Each number is 128 + 32 x the weight over its row's rms, rounded and kept within 0 to 255. Layers, rows and columns count from 0. Numbers have three digits each. The size before them is the row's rms in percent of the matrix's.

# layer 3 attention output (transposed), 128x128, rms 0.275, rows 98-127, columns 0-127
104:082091114179146102157162159108143108136120131016094104173102101153131116172121064083123149048091158132126083136101137141131103115104085066116137155149114134124166095095152160116166145123159115120195194094179152137117191116151111133114051109151097118145140104054133107137110124118170187157135134123120132121095172149188132144149128152111142139119189134104173194120118162085123126152141
111:101147098141053069134140171195115094076124114177127126160198174191124053122148105098175120082164115108076132133121072139176154139152157078145105103126175089116165161148204153108110127165138149141140092160155083111182135159117082152147141114147152152095126154119059154187117159119128076120139107090141063096121109140088148094158084173151142159132124103132135122136147105125117111101101
109:067106147133111086172121122123153090082130160100175051131092094175170073140171083099108119159043135082153139117169102087113101123191116119162155164153093102091120139168104103141172180136135116138096177092115092097098124116142132134073123137114132101214165150096175113120136126145078115100138112142160103127165137088154128119153059154074164114113084185149106154102114184130147138135099
099:168130088109104098186144135193145118079120169108081128079093136070120120186119165145078113168190159185074108119143153111108130117138144096097104152121102124105134150157145102111114069210169119093201128104126127146071092099096166102100116170142153148166113168107120125157137120111172155130124098120170130210096079121098134095127066139098090117088151147186106155087143143150096149147159
089:131165091156119125163110126119134201063129197138137171111170129073070114092115081132134098152160138117097068131089143115172112125103161096057079123122172166104124161119109113131171109152124114168144158182119068149144144118105168138116134189088134101140101177110108138127209147097116120093086177114103164160075133130109134182130095144138138087110101139220177142117151185132136115101106
113:119113141152166102134151155135140155104065118088087134129106073128080157079158117134138154125072089089138110198086140148120076142203126112085097114201202104167155148069118125080144123158120155114101144218165114099148127118108147127197075096082118115093139093095128159143155124138128132104159067164101157161154108083131115095136140118127129072086114150148102163164092169092134119172134
115:156111193185124127131176177168135142154095132148159197124054107109127088065120088114163110137139111173136131137129116082063086121072165125130119135181207137126160102154099150193179113157130119089122138138089138077110110099163107086135130100139097178140159083123101065119129109142170115099047149130170168157138162160118105112144102101107135112095124130159161127189096169136150139091092
110:122096122116161137098118142110113118161095141112151139109161229049148139097121110120165148091204138145150086112112137147133106104171086146085098120167139162109149165119139119091096046115121117144139033121172112167139155189118159145128039134139093117103153085135121147124069156054170100121141180098155167149130139180145118116176094129110116140172144141137144136145075147145089159098131
116:116192123157082134127158099124104103094119138152174177149179098134144140102140158102077179151168119126086158139141123155122148113127143173118096143127140113089098127139132142049141082137159171103168093160180198139190078099193177132076123198075168127099112115066161137151162152105092086101123147129094137105175122126106076148082157114131137170089088147119092101167110082083117118159162
113:158125100189176123163138095095186144190115165156078149173129124135155113150144121109140124148029142172127091191122074171125129182113172139117149178112108069156107108118103113175144168138072075089111114103060130175156161123100155127105124130160156112139144112149141089131134056083116143115171146149122064124122134122121090064110140150117051101127153133128118114131090179159095113166104
107:064134112086138117188163151136131124074099147131090133060183133113125101106135100082166153112138132098069110181139080132139106133158084164107151125121107072133130128133150122112139107095112113087120119161120100101105111129085064120165178152147111104138087067103147119144134138118131069123091167122101183044087045137071129098141125116147161152148110167147133034098131108118183174080131
118:094126097106087147083197125131116205131112129144137128176121171092120187101111112123196131066091155160153115137063091163101128101127111191161109104132163113135137115180173112181129155170185070061173137106124123130116195089074153122099129120102146147120120162158111133203132131131111124116123165142165148153074110181131127133114068156135183116135129097188107155089126119144138141078098
114:112133126114109131156115148103136098062113132183125164143169120157125102076100172114104136109160099145156157128115144140095181084154099141150116161138087105123135098164121135113091150146118145091149128135097156068169163098120206134135195148090117147176162146044173076112123168143120171130142196191173128077135150090154158154131152137116137109118173043081126168123075163051142158135102
109:140138123157092144047144138105156145137185163097094143148109128151113124179144127058163114122129138194113126137105055119152150120142179095129139103221150076135120112091089151151144129124157070185125120094105128141166160097084108201136204142127127117126115095207123090147136093129116120129130124117145134101122066115173153095144129102119082062142116072102103154091148135121078113182078
112:133126105174113094150143107124112105138120074150163115148084083156151128071101087133076178074138095179120103128123191112136111173162114158134050097118156143077145119114096133044090109195126160146160130123136168120129123115192109097176142140152118174159185172084147138148125149124185073159109123145105172166091119119093152116082096122096085162088126139134101121192206127115145152097145
109:175111064091157169151125174172086116099111090108107171126127166104157159083091165167128088148198117128174114127141181138172097112100167085094114139154086103124137123133134133141124164146098101212122153078162147167090130137147175115154117152144146123216113145134136113065142116161137153146072129163177126173094077157056149095096074107085076121163120131082128162113119108131138167113120
123:079129138097141143125132157121071154098123103122101109192152166155160153118071139185150094133176097173071107128159154104141114137104145101208165086076176146116115122168155185164127191170078167064096112123102114176125102105122080093110077131137127139119157125124122174127072107138153127125156129106131111142120092131164163104111077207168093069098171176124118173108170113097106118128096
101:111084139125138143125112165120176079157092147135171168138094139166188124125143127098163100113072136095186122156123142127117120106139115078148112147107099197208122084113165121118096169111215103135110129126123128170143192109142118193141132094155131124176123130160154092079145145115109093057153131132150095157117128196096118061142119104151171134134040166133144107149121111145152051081102
104:126159125167120169176082121171108125128107128102171177113120128107171083081163153153132185047214115105088147134083121166105125144070134124137131100128145129147121093098158115176107128116136159135161107167094185179099180144066131203113157095126181128151112108151147127184126142106153120093135087107094133148132124148181151153105164165136133078082125120118152092043075119091172147097141
116:162145143140131146150132143055131097136108106155128029056146155162082052144154120144086127107159164127147132107158138107119197164128111082152123125127157174091110177148138077127094095127144175117119122166086081096113129124095129104100165201165140087138097189160093114145156154142145087133081115120183128126090092139121166114104109173147060064116206139114138127093149147090133124153123
117:120172122120117130139047125064097108116094125133118182138095112165113080095130179084106113081124134165168109163121130129127103157120126104080087093154201127125179168097138137151116134140135156146208091116146133101102111113167085194138105139116136094080125114141076138120096180104120033120063081095122164142071116155071163062160094098126136125072118126128160142080132094148118111125140
114:152102144088154104146125087136079074092118103112124136125173059172156094103153119093135148125126105099134104145114107088153162168110154100110107139203128131199109167154132146203157105109130096058134175133119174160116133061153040127157159114076097129161179156122084112175146118158169149121118089122117174074123143145081105094111109110138159201099111084104108170180160147148131129107125
117:144113088151169124114108177125087072175161137089142127151060177140168127119154157135116130163167076171118161140152119130174106121122179082111176090119154113093174140085171075191115134169116110168176107109155176162108153183130166140126107130159108194185116089076117134174116157133173128116116132128124123136115160101126171129089140128092192092146092093110216160127154170104151107177120
112:203138029176123128102102117102104132129135166185099169115105087119166136103110108101145076153170177135161090104137145111148121074106091125146095127125168190130192079140098135122095116119088149139155149107187155140090138146093136132090121053109156154113096089141169092187113126139105130095098131180071157122087135135139209099147100104124077104096090135089112155113128124141166120135195
113:111083174079143144141180117153082089137049161089129118155114173128152155137128122125152098095145128142037144138103134159145080115126114145099177134153138073158125103120126088142108114135099077126093145130061152165109137106149096101110190104179149141172101087063108095104153136141181106135144124131173105107096062101105151117117095157158115114112185157112048118133082046131159175154107
108:125103102124061150165063115134143068118166137120119116072127127156177116162117119150166087171159144145100098116137118099121096136134145106129142159110111161113143169135170133179119099203163099093150138107198123164133070118118156105147119092093100129165105105167155051152176118109144127126109172074068117155093076168071102093132060146135146107071145100079128119111169159170080082123172
108:104120154084121111148171119140092175098081142124180135126086138102170141134142147147122125167126101181217139132203159111149150144166126119160160120106131148164137133105138113116168165164077156128074177150049060131113155120115129095123185174149149155133116201088186145127146155135159134078154119122112131150130135176132145132063106159104172101177110120199190113129133202146142154142161
114:133093086123085125120108137190131130103098113154174147172138139081125134129171064168127136106077152097125109111119129054082101118183112165099047203128142094148154108094135136127124151110163134159113144144114078109159176119151139153185100060149166146090077127161104088185134100166117180101179146143159142140144180135164093098145126178131076113146089087115171101092099142099090121173162
114:112096141136130170137149166160181106153149116133155108141139123160110106088108158097144165043115143150084104160149073090145147147077125146133108114139164096108105121058140145167163143120163131101154141067167109140120102166128128121160069150093105054101120148165095113180098126078133142046089135140126147139097124169137113123063149069128215138131100174101112094198139084169159091170123
102:089120082131140193097173140150189125141165109161112101171176107134096162107107119100135135061134152148130137150161112137161130110134089127107126141063177157175111141058121117086127127105118096165133109130162144141136110127098127173174074125162138106172098138118148132141185208120096075064158073116157125124101189077133168097120125128136138140150096151164127085194171071170171125187083
# layer 3 attention value, 128x128, rms 0.294, rows 99-127, columns 0-127
108:130168186162193168108141106114082179121131181078153140112110126129145174141145151156168131121110100192104184160144155059045157081115130105132176103083105156143053132135062153149145114104163143086114138109152150134188098134170118179143138101124157068127147111147145148138112121098122157095159148155116142121115174110091034112140168099129135085158143076116124096144151126153129059123129
107:142105110149168084093100179150085111199119110148142144101045129119120175089076070115107182122136110150139109195064091142127176152124156071091128165140151138146147128135097080130131091170098080128145154092124151196114137126168145132105117124177119130130097113118162149139081180120155140136106178112091181164178122161153136144089152090159159078098155098138207090126140151113111096071148
102:099138130139075117092117101124090110148141105152150150085123102109163152106125076126110169103134155109171117122047067101173114164116204125152129074126169052088116140131106134178177191072149152132122136210156131056116118093104124082106081168122099114162137155159169148139133135085087121125122154082077110143195127137120157164117150117152109167154105169123184195125117117145128146096109
086:125055066134148148135156105126098086146135136121092141082146082120173108115107186139139118146113123133080129181123131101115120138134123161113099173113137050122157121164118109144161145103186148167095183088165084089134118088154107142109143094150117132132191116136103121186127121112125130156148063068110000143173143104122132096181154112113135135100129084139086116198124129130128118077177
112:198138097103133109119122125100144158162160095168129148169118203120107083177148124132129074155135124106098172174134131092141136122137119141124130191135111144142147126112106117144076165041162081170159073088134154138138152094130097154123174099156135131130104117205120115145097090087172106135192097074166159087051107151119121121164127128108070169077119121094130157160178092144088154127198
103:182041073093105071086089117187132124131126180103113122130116120133142154110133213116087146162133170105043179168111153143159175098163109107079115158145133114090133132112184118110136112125159116146125109176133133109154143141121113109093075177142128077166125121149139119149156116143093124091132176127110123096115147075111179109075093107172158133060110077087092140106172095136174102171162
114:141099076117105172110153168110129116056184130136157175178140062125113107129119122069079144124052133156133064142137144126160164127155179135115114137169143136157096137129087119152124144094130134118140122141133178068180122123133139097143211160129118118147140086180115064137129126163027178154078073086092118118066102135125111128070116119110099168113105142122085153130145089113163104159143
129:088112123151104146098122189089170135154095191088135060119126160173187125093115080091158114097119092150154165093139125071114107162108134111165170104120155139099096132109120111149139141091092149158145196091144115112114147173102118172124135082191128143108100128181113138166101132130092166130184109125195052106100113119181123145081144163119127135145110131119145121187131204225122142158135
112:106140099127118127121082107117101113187109101207151145105097178029123164176162151134130173138133160078138140081095155057074112132149092124103212073141125091140211101115132150131133108164150158096161108135109140175117121094115122126119162160159048128105128112158131101159086169171110135136132098140062166092117099146148166120169162093139125153103104165134168170140154113107096132112152
103:145116184123146184106118149114153122168126144161112175089173088138166106118131108110116107090129140136085076101121170110067120077130110106110168134167137125132118067144149108108161152118126073146122218126121101054128077164200116180130124133108123117171127189135092110056131109149156160105183161123140168037160156123165137116108110123143097120129121101112136175160155097130034098121142
116:156107162150072092127115090165103084116174133146124116021110070077166108152098152120111125122147120170171086130178132121134123092068172073140094145123112196132114158074151160094108098119147108100108079164144160136139132181081168191135101153140075167170132116184090137104142126105149119096109078072149104128152101128140126147174126148121147111138180149072115168088156100110136183126155
104:109146122078153056154144123158132179127121105123197053118129074169174145078107179105184137133140127156100117115101125116135066161100159136078122088111178147145123084122142167144148134100104134099118096119130084178109085180162108151089108144148147160148113079158060229166122103128133095114140131121126118118160134148155109148064127133144136092156064170145106084121139129137112161049159
120:096197178099148098130097102130101082170091062165168136053134104127145087171158143229123095168127187090150183085133126130128084140131072123154145110068136157167129138093147139123104096131166134113102148125161116130073159163144146105138142072129172145176165092093104145178109112153124174142117076137080095124144154164069145159156131109148116092116136183134137150091151118131128104181148
112:134091144104162111177106161166087135126128132078080097138154177163139150103109168119118109123147108111024136136116074146112161113158183083153129138160086086132151118117131146159135164117173067156107082083120095107132151139092112131105171146069077070108077096135182111122155129098124147101117131134153062111175122128122072151129176180095109136175081098093160121138091116227110128117117
110:140130128111079069149125023130164158128142094161163128102109201124113098107158125159090111108152087108084063127124067148220172161113163176121134108130165065133158126150135102162124148189148168089147138181108160126140075104085137071086098149101146144153143045143160120137183135107112164095147138120102149166181128158112117133158095113116142107108184117132140145119120163114105098130120
117:179086156198148147154115099111106143153103081149173156086099153111163138098125145083112202156064105181101126171111101106153089099104131165161177153133111109114156163123127136130084100140156173094159121091116134124145144069136099172162128166088115139143149080121145178114174141120115102075110091196087115164087164108143106115152101092153153138154171077198124151120054097075172134121138
098:100132137123096111159147075190116087121152144130128150140157153116044126210165121171093140147124130184183103119153141117155155049076108121092152117138119168140130139130097056155172054193114081119130150129154154149104136161111155149140156137152137129043127139082124148150138169102143127148119131120113138084186099073078172176105096087108119095108116090123114106081179088102117099156138
102:139167130131120140113167088109106080143165110167182130191160117115112167156121195077152073136138109150150182088122176098167130108160097104103102115084147086141113162158138132135141144087077128119169156130173089117211106121134108150107159177160111161144144161081097149116094121106132122110131064149170051117171144081149062180179133122175102121142165197174091137108100126144143126161105
118:143100157161114158226138152162117108138167155060124184139139105178170138091107126105133162147093134157111165167075104155171050128128170085113064124111161120164134090121073136164140166114119127080068151133134137116156094078161154119146092085128148132211179165105188180150098085122126066134098130137106148152109121107127143106172145089108133105176133137158139111114084111142089136116167
117:160052131126111107186145155172127155130158110083114129166208127155103147140172137135155112136063161178086125214116113152143131081152130107173121132089098121134096109114097076137130126060136146156119181127132168114127096173139132135152148147093113135150146102150140070105127083080165168119210142160132135105141115138076117147146146129109145118155182089110047170108081118141097047156141
107:157162160109144143126124128191144143137162116104180114134086104160094147162066169137106105145116100127053193102169146109170122153117131194125156156170109090080111115099189083114128151187172149171182160132091090131116169147148128094079153080154130132048115114148153131154131090114140128066153126118196180067124179162146134171111130120102115064150096113122129125119144094157134122119072
113:120087078149101102153154140092089156117131132150213087121147101066114180150122138129050080113139171110121163169102100138151208141119120166131146079083106107178107117098098143117143098185137099101143104143091109130190125106086150120104132121131187104118131080116138146121141119136146147079188118162096083150137175153143073180113086174139073077089141139157062137088132113140116123173082
108:058053115073054125104134164117169106111150129117145185126154139158131180151141112140058116142136128152177106136110107138123167167148156155104109117134161132136057167123148104168098084075215127136121141161142115179161176196082148103136122108114093128093130119110099113116121102049118138125140082170105078122180104150137105096130109110104120127119109100202143117076084165120069138141107
121:102147130118183118136073124113111095194155097178120138053158101096077125072167125113122134154115129125140149098168154098133149135094121108135162129125134105145189091129203164100138139149155122167169119134119093050151112129105085181124061153129098119190138114162168138103178070123163144096137211117129177110163136140142111144086089139175156193136073175111158127095114115082110099127094
109:127114146134150136155090155156062138136119085140175137146186111104150099157203072135098172115121143139097099099113063092183135206127158157182148085142113120129140155198094127102130135079156130102121135125095147096127152137127131081052100151134124101110174154038100128170087138088100169122163133126106188134136121071121173139115152107119120139170134177160162176107083097115165111172091
107:152145152162137116165146105105114116136204179130070133049128134149123128128115045136110144132212138117144115137067111113129151140117106101110110187139129133103148084194120062128170129159091116095150087177180061138140177114143149087109117173083064142113134096118108166183150163103125089114137135092160139140124112106111111180151100125087098174095151112129049121106148093097114159083111
117:159177104122159076067141168074135100152111147129137119122155105166033164194115189134155101128164080132166127128140126140129180122097125097117144117081086172128099119151112148172114081096150138076133104105133170165135090162122122102126161117126118136164128153138122076160105121141126089117172101149110137125025096104104178157114117063116149103066137145130148138184186141085105200137155
103:137139119163148070119109162111111140111128130163146156178090122109127129130198129096131101184136092082098132155112102110127162098131098144132175118110062168148134180076153074092181082142093104141148157105091144093127095149124132129160148108152101162133152148152147152114131182166099156182173138137173054142076157058088122216127126204088094134127151103129159104085085109142113109179080
104:072141137163118130161164163118161128184120145141117169141137107129148059158128160136063063146095077137129116109111125085127161100149156175111165133120060141070096142083076077144170087161115110147144150085142100182140131134115162161136149158121122103118117103144139141068094085162167127206179124101077041137094143138099087113087147110156103160098131110117143054129106119186103126091126
# layer 3 MLP gate, 512x128, rms 0.498, rows 0-16, columns 0-127
101:136102162138137162154096114131232108117086145189176131124110130151114116143180140104116076091101118053062166145081091125131185199162147134073113151103162122145173182186140142096152142166131201105111115139097137096105171143156156162096109143175107151119162088096077100086165107160146090146168136154101147091110118112105115109127110129085120148150181111128127105095096120172108079143106
104:122126150131166140086132077181119117083145145185115122067092107072149164138130161086109115122094161113165103114148129142196159066114159165141080105094181107121108160119138111169130155130143153185157124107086176068095105130149143155139183077136113074136125148107110187126130106093192147116175148167113117122163157118158102175100139119121207201128129178113181167132099106158178152102133
100:131128117045163135162166165160170113105123092192161130139136104127103132218083138120175151136150179147180137111127157137138170166158102154139131080176129139107091077139130129081159109171113189107106124115139146119107080134064083126093148151136143115153133170145118185176127149141178127118113166123128133069103134068100130130097126082166143118116066184137098157139145117129058082051134
096:136123194058100144129096113136109171135161165148112189102192114099121096120092133096116061138183097117115097147110123091176092122131152150133090087126122146113149174143092103093107071106082106105132084075168091123147121162192150107103174138165159155171136110168136157104159155134065141070144118139070162131148107162124130148163117119160087154096119124121135120031144098091061089102112
110:131056083154154169116186155184126172192139130111150092156081128148141134167135134113168137110071114190150094151133093133121099053067177134102180175135201119081178148157129087174116134177112129080100121128145133132128172090099129116149127107156112130160151098134120113168027102158169164125122160157072129094132099152112169106074106098141123107149154138183105106137117107125162136122128
100:073123124123144105092168120139122095129165142156116236112084176146152123125103155117113131129144109152130073147180137097162087132156113106097100153110101082160105162150152137128122162083127068133094101141146110117126083145132094105147118141141204082188071167066122131099139112137122112101112117119129099210071147147070111131093151138147119093055116176172075109163068111163169088126150
096:081171145135176175106096114062089120106160148176059153157118181107147140109125122173101124080137068165110130054142139115114125119107182102145115101110059141068148139147142100159058118144113112089122152146090188132149154163129112160182144140167162056144144132122098149148135088109189109121150140097212100165166153121130165138127099146139112140122161199094119099161104172110128138156158
098:159158139144086130149162162170114170154120097115176145092099115127108094086141167119099121132123147156128133112184087154136155158069090136066079137102125129176116158104081108137132149115107145137123160135133097091064110162156162108137118117106101105122152103075109111133117128108126053154180140083200161164137107065123108122161140160104057211171197177080198132096174165107148144134143
098:116142111115139124108162109144084081148105104149102157092120035151140124130119128155188129168092134084135091099143062108134176174123163142156119077142110131082100174108127156119136145124164111127122109198170104075162147140120104114131157157105222138106168105115060152119085128125131100116112088138163090091167137129130164118133092072040076149129086193187135143100161109177129124112100
106:088181137094093098112122112107105162138080191142079181080153178106087148072118118093160076114101158095168121143143130191129094103111136156196118147190142171131101113119155100085130169187075173162124115213163156142142177148125115119112101116137131139150101145129170116112115121090104154072178185075113118096163103128151156113075139130171090092170103150151170158098118104133146140150106
097:128140183099191210123079112162119128126109137132123113141149147136165114100097103132127113092171116134115117104123108105056131161160107156119116082101173108096187109119072202087102075113117144131171087103098104129103109101162114153144133176109171043179083149105121109061138172178145165119105128172133142177062117103156131124105140121097193133168171137146177117140103130101179150090108
104:129119070114157137088098134155117097135119179174195125107082121114164168055128161114183141078131083109134114134135168120123179132102134091192139163081136081100141124140074128190074130108043133162107104102117130134096142159081130101125105094121153164175166158217121122130080104105179147048130137072134174077133099159108107145109112137110108134152138128131155105109105059129141129129142
103:090065162123162150126116108167100146148126102147089118131105093132116051146078146165118101122106134092190147112136151176133145165113065196155099144141146213072097096154154179103128135124115122134075114179146086127113096118141126126130170119172084080122109097163111157103109096123163190169169134104118135089178195118142178161159080139097117185134166147092116099083135097154094160138172
103:137108197135114171146118116123115051103139083147093110074194077059104106104125110114141062132139156075127140105090139127113155097093147151141137125146140155149119155072143114107124119196217137126170103080181111108120159151118118061102118106124106130120135120126090073104137140096087091156100153092135138097145076127080143103127118205100154088099197083171120104103128137118158102114185
118:162139120172143154077185139161151131169149138115109169140139175095173130152145126104067112131128130142184155175131180147149083100064110112140189091145116194115167106109137075125061106158132178081104108091070119108143160117106173090153126151145150108130201095128151137078117106132149118121140131072188082148191141131165149167129190138161142144153164126106101158136061104090123122128074
096:094124125186168158161163085112165179132082119129142118115142072128132212138145099192171129091118152173093115093074150107121121164132145159123156109072126083154078148160171104114135162143161081152078120118116133124121134119114080176151182140126172060214092141055127138123159180195120198154149157126167168136092103082120139100103126138136077120129146130170137125107138131097133117131099
101:066090184132101139122119122186126125106100184118127155127114175095103162078138145161139114107176122098164097087100130151107167106162104150176098115172106194089065145199114124136103135150171159112121120103160146159151101149149108112133146118117163120167071100124150184090161169153138112110057142108132123095197115136140174163186172164164125098146124132124061159159153082083064174118123
# layer 3 MLP up, 512x128, rms 0.511, rows 0-16, columns 0-127
099:108122162120170174136118171097175117088149153154132132132122108170100131120177126139163106101175124112056112149132078149110173152101122070100093122157163131188145103098166164069144141167083196120079084140118169140144140131141182123102107086151057137128145061138092116113157118136177106154161115137066165109123150096146133159102113164040104121164115076129166169054090133145121129126170
108:127059096161131175032159098131040108054094103118076080123107168113133180130112136095105157120119193094157092096143099088120131096125118174157082160070204125109173160137148140127137173078188163108159108123095111112097144088132128141157132099123103117183110119093119124098202090118137144132105132139121108122182152132148080147163082168106126145127169120117124136175116152128140156137145
101:147124163086164102165143118183156090157085110138120135116114091136117082175072215121185098084085132180142109108119149133149126161119170147208094064114118108125124102124126169094157137177086152122148169179138136131156133111129099117097143121104155160176149153094109169178090137135156119107124162091116136082135102071099172130089158093125170139143091169181144152201081124132080161071108
099:145129071175142119137146109136110105125123101114126113160076158142145230155140102147175186110081151136153122165188134174083153142099111140121173155135085101119085073120112160153160218159164163156109157165118182150126156137062131165122074064095084083100106132101127119110099102142188107173079115128181106128120129087127139101102154122097148123159138136148159111172160171153158132129184
109:188041117160161179150145139129117210175129135129148116163072125124122154141128110113158118125047112184143092082125131116144103141072158157076143150106219095111164120149162121126083115179096101076138126074099110152130149092071102146152125109153092143129133095132115120128051104177180202145131139128095107087093072154116153107081099129153131137152168157151147111136119101137132141152140
101:116072133113173139116097103133087141129144126055061157123091169186121137101182141211141138130096100144099153189092097105132140162071152140070110077149099120153135170126120102132158118139146126112135113149131126196114144091114127078164094042170110111123128099095134136083088111126164130161159093083216149136167130128118120097153134096155103189137100119149157122142073189136078153116100
102:167097128117114141156191152167193122189153106094211082129095077124108141119119128120149130113134175068165151187132140146111132069108090141117131123128230121175103135101110141113204146079120151154133153115179058162115144141130143140075136119099106186093123131212184124142086125127112152129118081154151159106152087156113064138117129119104138093089103085134136148133157103111102113109108
091:105150176136121136125132141159095136108133147085027141134141154118109120106138066170116161113109111157153131131177063110115121112109123164123157180140106118155125134114129155166058149130125094112154092089155094102142040211197135108141106156123130191148153113136053101115136089112118129099141135064063099131094077102088141121195101151087064106157089142122127111089148153095125122161115
100:123093086164124116138186158129192171076147185126112114137120158117144136168156148117114102046191116118139125133113121126107067094126163044147125147144139097151109117129146092109106122107111147122139138082100130136135070163128116105157055156137058136127140112145149057116153120156076146158135111121106109172082089111192109104116202176201161122145143116091123189182128161093131141146175
097:109063149088094092119131113111114155119155197111103130091086092067077151095125186147092101205149158163089124131148112169152089125131103208175139133152124146083086157106113130132167125124124111161110126146149121113093165149120071100101103102086141145135076159128144134141133169121159138061133208129120132161122145057117149114059147170127116078074127091154187114098104145120135107192132
098:154127157109174129161135112136088181107159114165122063131105077123125152114145174187104097130213147158134136119095139150102175149160161145122027070113125157112126088068084138133106109197147135125172155160154116124138108157112124123127168131097117081065135137166064110141140150175104131066115137137078140184136138139147140145137093101092100192103175148086116103098174109097151080098102
105:149143079124170197121132134150089130091151170083140148124087061089130101126098163153145067094109094120175120158125086148084089110085142132133070145110144074106103133117102165101156177137122134109148122096103129171098077094088138113144152112124150106129139142218117130118126109120094175112112152067139145149067101180068154050124075142083094096140155083082149157125173121146186166124149
101:113128127129134151134161168167160079128132119089166186099175082144101087093207133075170120093124113123054096121116120142118083081082175130148159123141157103158160137119081124143125132143123145094165097094203191180133087164151049092130147157128114149152077131052115104182143148125151121102110096117195144112129138106136121096134132103127162180076099132153137090130133148147203099114097
110:137111076145170118193133176118165194126105166088143130177058211129131115194125180142114166114131142147168106187166104079106124161079141132136093138102120083093100159161143121144130135085084124152138135099079111132076100083139083188197146143119139133104127151067153117126156149131147146129134175153113134119128188137126075131124093075110104163142101155061082087172116133111132092146145
115:165095152151150131097138152112121108125144107127081119176076158145096133138107148119107124164135137177143127176078139155132092083117172131137137122129142162169150129077174081144088133172110150110108102142083137080169173131083133109180132114153096099064147096113137192071084096128124103159160146044134118114198166110130092109158177122170081143178164102104062185117076131110103124105051
086:105136123143179197128101143129167111124140080082131178164186141119165143116147166107090150128109151132148117142037106105104053148150167095118113148129100088128169165148166156157142130190154118142123133098120172162128140125135111110102129143149087076130096124110121152074193244164080190136166120165175141109116096097086122132138127146093086122095155106133121136145159182093070124174131
094:160146101136104137102155157083195100150165093096144167144123101161160116190169150065097143147133144141073178170114136153144080126086176136092140168101112044129195119099140119124144114133063088107094132147120141116069177167117084087130113109149150106092128107189099092165105101117119138130162070141088139180070171129126075126149095099129084136126130108158169113073088169131159099126098
# layer 3 MLP down (transposed), 512x128, rms 0.169, rows 0-15, columns 0-127
101:055174082149183071155157132141067102101129153110122165167177147128169174079123135177126170086236130145192113096144099143147139105170115117141072147113137123062151123112139104135129104087128107127144135126108082161084122132131125123129212112060148105149101121106171083157093111068144172127135122119225113110127137146145132148138182140128096137129107093158118169130139113136139132085147
111:113121136183170205076156127114139072111129075142138102106118176090160158096136132147126139089106159087164122127155153165099125120140100194123100107074089137136145113167103137104102159115113157131113125172120104140124136153171053155147137130139168115131101110070159104064181133149161102124084183143115104169162131155129065150218125156106177131161201143080169186131145110134130152070149
100:140124145120159062195164199149178163125113071154126087073056127109071177169127137143116162183122160156144101120091140064126159111128106168153111111110144115136161097158145084102158124167100193136135105102195149125160057125095155122123178111102125137112115125112166147164137099159179149047175125103092141102139191124111126111135075122119099125108120143109115128201140125104111153081126
099:106118135160195145141147147173120143082160129166123107165084162122122135094143142109135154125152165134080193159060162137116159138151115094077155188135071111136142115118088178116166165090169117110094208136169129130092146140133116108129135139133121123143124112145122072151126144108137100152122147120126051122117168134091151059053219076090216114156119093118154108187097112125162117133145
099:130107165125115131114111124107124068150175160142067129086084149171102156151109120085138096116109134160164148105179173148108131087146137114183160003095175132153124094145130089138107117122132139209118149093124075153104140089072151120125091135121086163087109176083135097092147120155089136106093115095126120132125208173086137092129124123117119140121100129046140101134117107180118058157104
104:156152149169141090139085089137063188150115101141059104128196084106130127135122143098110113132118201068160194148094097134117174092069157126160138124125161121080129095168088060122117109142156149096154120080123148145102134107145168093112131131058079127111095170165184146147080164116138098112128155168116174113140126110200101149107096113105147137199096108140159116140172180094144123130120
098:129025053153074165136106073131152172144113094118160129153152155174110168099163198134140106121126134166138161175165122142143107126168131114157082129100114123165155092142180115119121128130130181124134090079175134135072126142115114121091169155177138161114067162127106167151094143086110165163122156113109042129121097136101140092142130162130131072137137134125148166101220138103141070096102
091:129204156154145113141212126143103142156128102138162149156116136103104098142194113178148104168121129152145142155172106144117149128105110129082130161096084079182159084113136112142123124130065193145167114123126098146069100185153180156188107126103126120110172153131065127140151100112160118088164131112154113126114138020119116165132127144088076173114156142069164150125149145057181135163120
098:136089147110132083127178116125218149114123128169137089173138129155083102141180107066156079127187125128106140112140061070104149129131172206081088164171160167168160137118101137072184115105180129100118181120094128109080131108095139122155113152147117127143136130159143105147158172081125134161117154085127141155113072096115167141110176103154101168084155071124123177169086150122170127085131
102:156104141067148161122107120093096120135116166162120120154109150103105163121120114150138112148142119163134068129160132177218122113137100166126107082125125100110098125149163143110118055107138158099141099128038133152156149072111104119177053048103133133103205045159181130091173130091111143113089120144186072109157125140131126107131172125120124133128132143144131184104054145151135070138150
099:121129157163203134134120132120036132116124135152148114067122073163145081145115145155130104140126129150152128102184141111118132137149112109135093107148070151132136042152135123157119110121100142084143120167124105127251091170145172137186151132147114156133096129149176079107141147131119191054141170135166076099167102061158096106129086126107144167104087143142129078102124165102103098108099
107:171116073082140113124107150163082096094091191104122107125121154130196135118155081097114138158123153110142074106133059124132148084086156080178107133116114087123104106088120147114129083122152110117133130114116123205139130109160155136060083145069083129065223102086087078166160115128084161135125089090161115191105148151171098099186093124149136120131137144117160168133112082112131110163125
102:150087148160101132127132122128111125114140136153123131119079140122065099173161113135111105114121173082154145081192126112139188142150093183124168147111135131079162182121157198082161143170110097207162122130141102106147157127130141143124215041142148113159066164185076151168138106111118120156171141149142179083118161196141155166101110128119093131134086168119091116135107153154081169094133
107:080169102176120114163160112139127094175118185136101135114134172178149115134141097154141162162193115144145173109101114052076121167208097124092099129129162159169102177077131061136114108132088130051085085162186123144142164169130149117181170114152191154131139136125144169152122109099067111167111119092119123133092092094134100187136128166112127158136160104132140124137081102136077084147120
112:051125169138094102151109166103103110068111106139116059102157090139106098166086102135178169113134128113097169139128078129106127089150139105148083181161112162106110137080088091113135171127152154155123111047161081139132109139120114141140124104177144110127152123137116138058121121108219124139179107160165131165113094067213124116168186094122143157096137201165164135105162128150125104108115
089:078116085149131183062096133151102118146158113107119144158137139076126086117092180131105123166113118122140130128102059176144067152152134094134146160149103143127134140094198102135171061159156129153136074125119130113115189124199093084075073164077114162185095161095124074161136183199168112111189099133141118105146137129157121180110157123108138140116095083118079166138158121157129100103109